Weights of a small transformer language model: normalized queries and keys.
Each number is 128 + 24 x the weight over its row's rms, rounded and kept within 0 to 255. Layers, rows and columns count from 0. Numbers have three digits each. The size before them is the row's rms in percent of the matrix's.

# layer 2 MLP up, 384x96, rms 0.165, rows 38-71, columns 0-95
103:080162091118102161115115151102070120096147130062133117130138114130138094085119131120132142159145161135138135077119128116115157116114128132154149131151119083115157129092135102117123063153099157127119120155163131143129128102125145139132169131112121163139145145153108144149118096123181151112
103:112150165122111133139140128137136117109150126149141137104158130114120145148147146141111061091139119155134161153098104142119126138153097148143138149121096138131143166133106144123130152158135124067163151113115146148100118181134172103104100148091144086183135175120139096116106125082113151151
099:100159126140115098125164117106109111110092129137118132117096126119171124124127162104107114149176093137118129123127100112150072072123110145144123119098138162119184167106145118140116102147161129084105115094142162061108104125146158128090114116129178129137167105130106117137124125116122130148
099:166138135132153146084125094102113174139118135101152105148098129120168131127123193171089108153142125147142107127133140139109144152122108102133201161126124085176149132114120119124115135186165169138091120103123124100126093150113114128124114132127117140188108118137124138125130105130120114141
102:177147146158125149144142142136129139148110157136136154149120131124157134121159162091175128107137139118116111198130136141099136120151106159114113121157147167186124070101129169100118128106152136150120126148123092160184143098096143142174122119113146161162147100151114125132136133133124137153
108:120152153158179146090118133097166155174126151160106122127117105167157124108145175159119108149124125146120070171160111155111092124121137132136097109089078154150101107124111117098138123108120112138130144165128110128131111138132119116123078136139132116162155145110133133131100092190124138122
103:181136141136112096092127099134094096169165106130134121128139118081128108141156110098113148166162123131136127159148108105126089125090134139167150130153070131118159151124087094151148092103086164125133117120117142083112106113133143102084154147160110122133097134127113110141129109145162148132
104:122120147118152120162151109108175117146143114174123147128132114104124134105166123125150110127154120107179137121187146122153109101108162109144116122117101113140141133106119148130121065152130105140144113112155108091177118122170102117155091137101110081151081093150142147126152146131145139074
096:107134135115084114119099126117108120167153142133106145131197122118160132148104142158119144139138131122105126089144152125135165138129121151161138111053131122161125145121111110137153138113133119127096121148119057156182124143100110153138094119104136154094097147164129093091125154129106150098
092:107150142115082178146119181115145136140090095155072164167129106111080124185108182103139149145159142112164110142064142110139122139114152108123125118101137108134092146107106131129099121136110137149153142132116121126081155134140151113131122117150149125109147144118128089119149153136121137116
090:136156139175127179139149150139079135140121092143111144153132108182139143170129095139094097116146153076164112109096079164131134133136117111111140143084144116127106101124123095137125129114159108129096140146114122127139141148102079112074097135149154114095138088148127148137135116162128123145
108:119150109140125117088127115157146155138119100105133143137150142122161131108138170136111110086095115134173128117120094155150109120137153116120118106117143072083131104164103151106114155129109152095141125143112126142152142118096149155142126125158085088187090138134135119183103175078124123108
092:121167116102076101136083143104140156088158121155122095091174094104160131110135120166110098168151126115117119127116111142169133150119103129079121133152119133136156117167141119082126104126110147123138107164125128088109103133154137121118085168151138123110104103164157151102118123110144166122
093:140131125121172119076141098116127140122130185115121119137112131099153085156145138098114108108144110122151133146111145114107144119079131129128122095127137119149109123113095104091131140116114109130134133182143125114094100097125096092153103135130162093145147095147169087134154129096122214140
097:185115162156108145144152127150106145122153166121142132113150128118130139131130151139164161094128106119133098147152147173197098181147129124162150124129142101104139128156102148131135119136147118104152158100109065126165122106132123119093113091124084099127137143146149120093122114155100093116
097:110161153145134111095130101086102068145106176125154095127148096137152168132119093153156085132126152103136122118142117161149151121129123092081102145122127143126128113109120126126093128149143147126108100060158067117122134144144128153156141151133135121150071137114103112134126097111125135104
109:110100107142066133082157133127131159127111160118108136133121118097115116137147118078177167140152097142176133166125134105083130120094134139149106125102117132134124095132105171133089151141104088130163150136145132155119124147123107155098145063158135154133125122155127155108142138132155162148
106:165158133156096144133168099106135106126167114109109125163130111137084126122145128119109149138124189129130111099092125118114108148148092125132100116122119166171131101132096107096117160123125152071111185128143145130132144135149104120110079113129130114131122121116111188152151119062115139141
104:114137171160149096161151114139136159126105158123138104097122096144135135130109133114118107158112099100144075139111098105087124129131144167116104085138157141120127140151144124145124151093166117102134076091166171112164102108146161079117107112108144116111136121121123108151162076131116113093
090:141110153101103110105126112130129130131130146126139167134133126123142077138108129114102100102139133114132137119141153133134113077163175147210156129080123107106075124115126168146089095116111154157109084154107107120091150141133123098111103138112132143156094118115121080166123119137154117144
100:164169126158146136107154134126126170116083115148147123155103081123141138106146083154118112104133128100111129094103108128168111146155156106146127125101108177134144126123165120135134163129113133107138096136112082190088094119130099099085115142140139110096109133137114153179144108122124155151
102:135105176131089190144125141111107102102121155145133138160098079135168132074112129093132134126138130120145143158140106159140149143157147107158108117161151129148123133117154128170102114141085117124128121124132151165102093161144112122101155101102129163187136107147134131162169137119106132156
105:130164173153133142157101150118069132103186109151130143156109116138084131164151137164137109151169114105116112116133136119119155174135111128155119106116146133128113154166093095115129152108126129180110154161102171150124135144147109108158126168100143100083116117139114096118140138149101121142
099:140105120145118103141157128132113094114141156085100153165123113122152136162135090104128185130180148126140111117118118147145137135080112128152182123080100105123071124116106136091126148102142139142102172126118114155114139112105132138143147140098091115150090148095125127152106126134160097175
111:068116141126116158115129144148085127143106130142138114116118124150150105142190171115131126133132109156131136135147143128171126149104175150146150174144098122100168129141113171135120081114150121095116126154125126087135103143146144132119161100129139124076133161120101117124065146106090152099
100:130142126156091149094134119116085089145128119079136120191120124100113118134162150130133137097138105122129133179149117128118141150139141109156115145164133119153082102068107137084105165163124124118138132079105141089092107152137113154104113122097106150141154118139126110152087090134143125115
100:137172139126098096086150148170152128150132165141117129133126113133133128078121126095140115143087139139117118114092152150100145160108135173107128133132175128096159128141122122113113116119147149133095144109154101124127122135152142075164149179169119135158114164147144174122150181109136085143
100:124136127130102182129127132117121137151130175152124104172126125148136158129106117181087093148134121156134097121098105150117089128121133137115172089182113132108122136120141111121086166087089089108124093131114119117142163130129137122147138063120122138141156150151105097088132093137104136110
102:135105162128147118098147139158111087130097129164136120167156134126131119135128150112123123144142153135099130156095149140107122087120161105134093158136106115141142134117131102112136099199117170104108117144105066134073149181124099140177144110114126134183131152137129117118098128122166121142
100:169144130152134152135120181153084119153139115145097161118150109122130142192144077119144116101132068121150068135140111135111135115150158087112130125144126125083124085148128170120103123121123117133093131130127108079109155147118129146114138147129136087115089141116087137121132137144148153160
105:114139130147114161165174104167080166166107145139115145162159126105122124156173120101092145152151126120092101130147133118101148125149140152115143145131164150099180119147102163133133105128131180105128142149122137083108130131119131089138099139152105096133138133112113156086103136135171164119
100:101142174121104128082155140148108172132105114152141112158106136135138119121176125136119151142145165102172161140141089099158144118129096150124156145126137152092140136135108130074104116127115120138110154116130153150134080143128140126087158117120132116117129164085156167163116094171171097121
100:111131100163133146156135156118122120118145145154102079115134122150116090103159159108132102141159127134111160144103136102158162142133075150160156135132152143159112155112149103114112145171068096118098097110148126145191069129138118127141126107166126133157099119125118158127169113127136119139
105:134115149163127136137134173159127107087131147105105153121079092154137158105094102131125129143102136103125102132140127151124152098138115161135149115145134109174135107090148092101136131146106167117087074115130134170107136115133135141124087129130074165124156160146126146177160131174126126152
# layer 2 MLP down (transposed), 384x96, rms 0.0401, rows 38-71, columns 0-95
096:170097133106130103110139120114181152131129117158150149120136125133133151166131114090139089105125105158116138145111090123149131125152157114084132155081118166170115135136137149112142185122148092114157129095075121130123096129115100122104099145121165092135087099145142122145119192128120124116
101:173119154133108151075108135120120126159128124127149155123135131129146123110124103103112161116128132127131097100153133092123110097151153080090081123126109108151113112119121139141126105126122129151142105098177106117199121151105157168124112106083158131078111164115114122150122116146138084075
094:110106120120095131125124126138106109142128119120132135129177126103125116088099155096109135088140111140109161120139128130096140152136101095114119134142138124148143128138136159158157113116157104116125113155117158097178114107145106126107233126116091149097157151094150096121144099134100182107
095:162136102135113142129135215161163136106100149128177148123124095135133172118142146123148143086160163132136130159136138127124122109142168128084143154110137150108146151109124103142156154156121096108129155117102067159127124103089108139136077136128104113108163139130131135145142170125110129134
099:130134091107127133088072151138150107097164151147156130152143130125132127121102149121181131120131122122106181130122154148076112130127136123161136135146152139119143081118148143148131079155101123117108136149167109160112123100150129140106173106115126172119142166075141142143132086111113162171
106:135146144169164135103173117136158087122117160141119146117143126116120084098152124168118093136132143174120166135140112120131145110133117069177103154116116157157137155099157104117129116156161168104154110150120145121131130113144112185117113178140121167146148124118154127175125101120145125148
104:155128137124116174119115119097134123098169107138129134125090151148128142072085141114106156148151151121135107136135171161149155113128077107095094155120128124136149132107142124189111149102111149173098118099132102154123150111151126090138085136122151131123134102164116132116113133115178161172
101:126111147127180144115117180148128160115147095102135098123123117113146163104120152119151129100118131153131114150127153139117183145086111145102162120116129169118148107134139129106103171160154119100110121161173163134098126110149110177108153139153145150098104158173130107092124127136088106164
095:078110094097118117154087136143134126140137138115134138130140160131130135204086124157160143140144131147131115147142120108081100106119125055118109144147095141144115119121129094144083155136113141175113147127126119158120107160139163152146143142142126156106097149099153113121109162164139112089
103:100152119115159113124141146100131151139136088117111161113126112148138134107113123090103117085091116151119110122134141121074138154134154143108136118143117133146184152114132152127131110117111129133121121145113119127193124176091164170079131110133092159135118158099147111177122164109099137186
092:123101136159094118124104098148150147106113115148127143108120114115141128141139146126136153099079140132124121126149096128074146111159134146102104149129144123188090142139116142159103118108158071087120114145077145122129106142151129153107137126096126125088128115127134044174143157119128093137
110:130121138127149123136106164073061145115075122184104109113139113115125120138153134137105106148108117089124091162158117106120153118111133138125141138123110164194120131153147149120143123108098110161115098138133107105135137140126101100106159154071149151135181164104119144096125114140138123123
096:124084134159117122130120124109160101142126126101142165141094190142132104160109102090112135117126161084103148101111125103121172131123136115092105172114125131116167138098172136146135126157119097087118109093082140122140115100125127136137120114119095170130142158085133093155152092136094120157
092:131160141124187151124168119116092096160136141133092103151156129127149090168149101140104134083141131140160094161146169117085140119095123133108123127126166151112132149173127126161144166142137127134123154108109133121132118142088132159122106140179084125100166117133122124136121084097114147163
094:167124131121128113145158136150124099105121145128155144109172090115155166136138139134119119113141122106163122180145206123124168113137136107144135136172133151133178094135121111160123166159131097131140141114127097152118144130075089164121100122122105131105119143145156133144132072108120172146
098:119103117138127155135109117121137121160140148152116140107097161142151090103120122137116122075122119156128148108170129162141148124149137148114158074116090116181124151133137137132164089081142182129156172158108177126130089161129139099142142167131156121119145139136166125136161146142085143135
105:114088153160123142162125092160134164098114137133164124146097112140136148119128125129111103139112115104097187147157117156171101098150130103090139130114101146133170136153093083137165134116123118116146093107155115147108140132120148182065123143093143140135105125113143149085146146124098147111
098:124121156158102112163163127138132107193152133158117137126132145152106135139102152135089122096159123125129142114141162110111131153156120108117127122166147145159130123130157085112108135102087125132068167131076124138079184137141097079129112165131130118107150131125108142146118129108160121171
098:113103073140127113137123128114160132121155142092151126148112136115149101140108105165147154081171169173140131129113149102160138111123115130106115156116121135135172165119119189135131167161142121135135132123087092105116116118077145079119146164106085113173138111098125132127129108146147122105
090:173103139103123146148093118124148146131116163111157151117097127158060153157114128131104129148096155119087130139140154159078132126141152132146148129125136142102092119119154146146086135102135093181123119130128095154107141075148126125130143141135081182095108176122127113135130130139166119123
105:102092140147114074117122119156146127135108134092134099081143153118113136146090139110082158120144143127084129149149137134128128135100133120121107131133161096122085128114120141076118164160135119124125142093147146117145158157143108164106132135056109139138168115153111047124120129122144121130
099:098090090115146147185149109139123111093142094171135160118178094126143120139123141175109101142155129113125181128119116085175054119125128115111134126114141156135120113134132111145185115100110114153139136118127155137110120125144102131184093165142139135146136087134126148132134127134123122129
105:141116095145138109092112089138101132133127117172135087100136149125157146124139154116087130122073132152172112180153133134132127161109117142102107126105104130118126200112153123069148120139121143138139150131165117083150119126197104128110121144112119157141132157133138135137123101104154128090
104:129115109108144102107145163135136111131130114114108142115143119130144129171124130150093153145094136135126123116094136143157099084107110096068152141147157140124138106078156124129135164104153114129156149142086059148091135102133121138130149177128141101097113148155126155173124114188142104133
109:141097173108127141137085146060124139135120109122131102134153121154100094153139095098097108131119124165107107113156144117144200126123115124095106173150120068154140132149143143142134153125144123135165121141136133135070165113090143098136123125104136144145136129130150156081137142154119103140
102:104172111126158145127147110158149124126126136110116087127093132112143101125174096177120128119105089148095132125081116114135095082095098131169098153123184112110106121115105187116158101160137143128134139103120108149153121127122132143102145139087081117130093146118108116142114092133104149129
097:098102118131132114108140114148112144118143120101112131135079103124148163188124107113125103123126141117127102149139110104120162109150116103139142104157145180119120106126160182124074169107169150139124119138166096108119099113157147121146081138123099186112113127134158138124116130129078092160
103:133121116106123157165088125101132131163144184091128117159111122148100166138094115132134094092138096154128082155140173079144137092130129129145123083124137179174123137113123131126136132093110086124109130143129178140153118132106095123119093119120117155084132142148099094118103137131130131096
101:116128087089122098089154097123153166106144113125140120077100125149158126145149130128130177127146174114150141101167103130127155142183110113119133102150113182141109104117067129163160147108147082124129109102119155102120140106131128122143110118081139130096133093123129139101115130132108093127
098:071126124127127141156089135108164123114172157148163105105100157145116177140157126101122148108141127084115103113130099145100184148122101156116131126103124127131122112138156113157109125088102114096151136106120136165141098128098164143096090156091136149123138119132159162146120179107124156108
111:118140095135123075135113094121163104141153117161117119098122134116124126105139093151123125113091115104159121127139128128098107105143160147134074117116104075122090142137113107115135121157130112091127118139121135079132132159187097153107124146095135114135095121146168119142147089205114146154
104:162163139114120116133091132131141150077106126107132108137123135098109146155144081142144090131130126177136112122140152142127119099183125153127102096130133146117107124132177106130063095066140153162124103125122137165094153116105114130151150120105133136114185149120112128089085149127118127127
102:151096111121120125145132141145102138103122120158174116126135127080117088124111161160112137065123127170148163176164119154120093124145138155094147122122191094128168116147115149118134120153126119166126108128095122159131121135111134105085117131105112115117119135122104144162102199134115130151
107:130160099110148118171131130102145151173100122147126101133176146096102129161180084082104134120128118116134149123118118112139116172109107114156115133135153135062127137151095141129114109088098131124138172132175116122134146141147125136138149097127153089154092097094118112107119128111145177121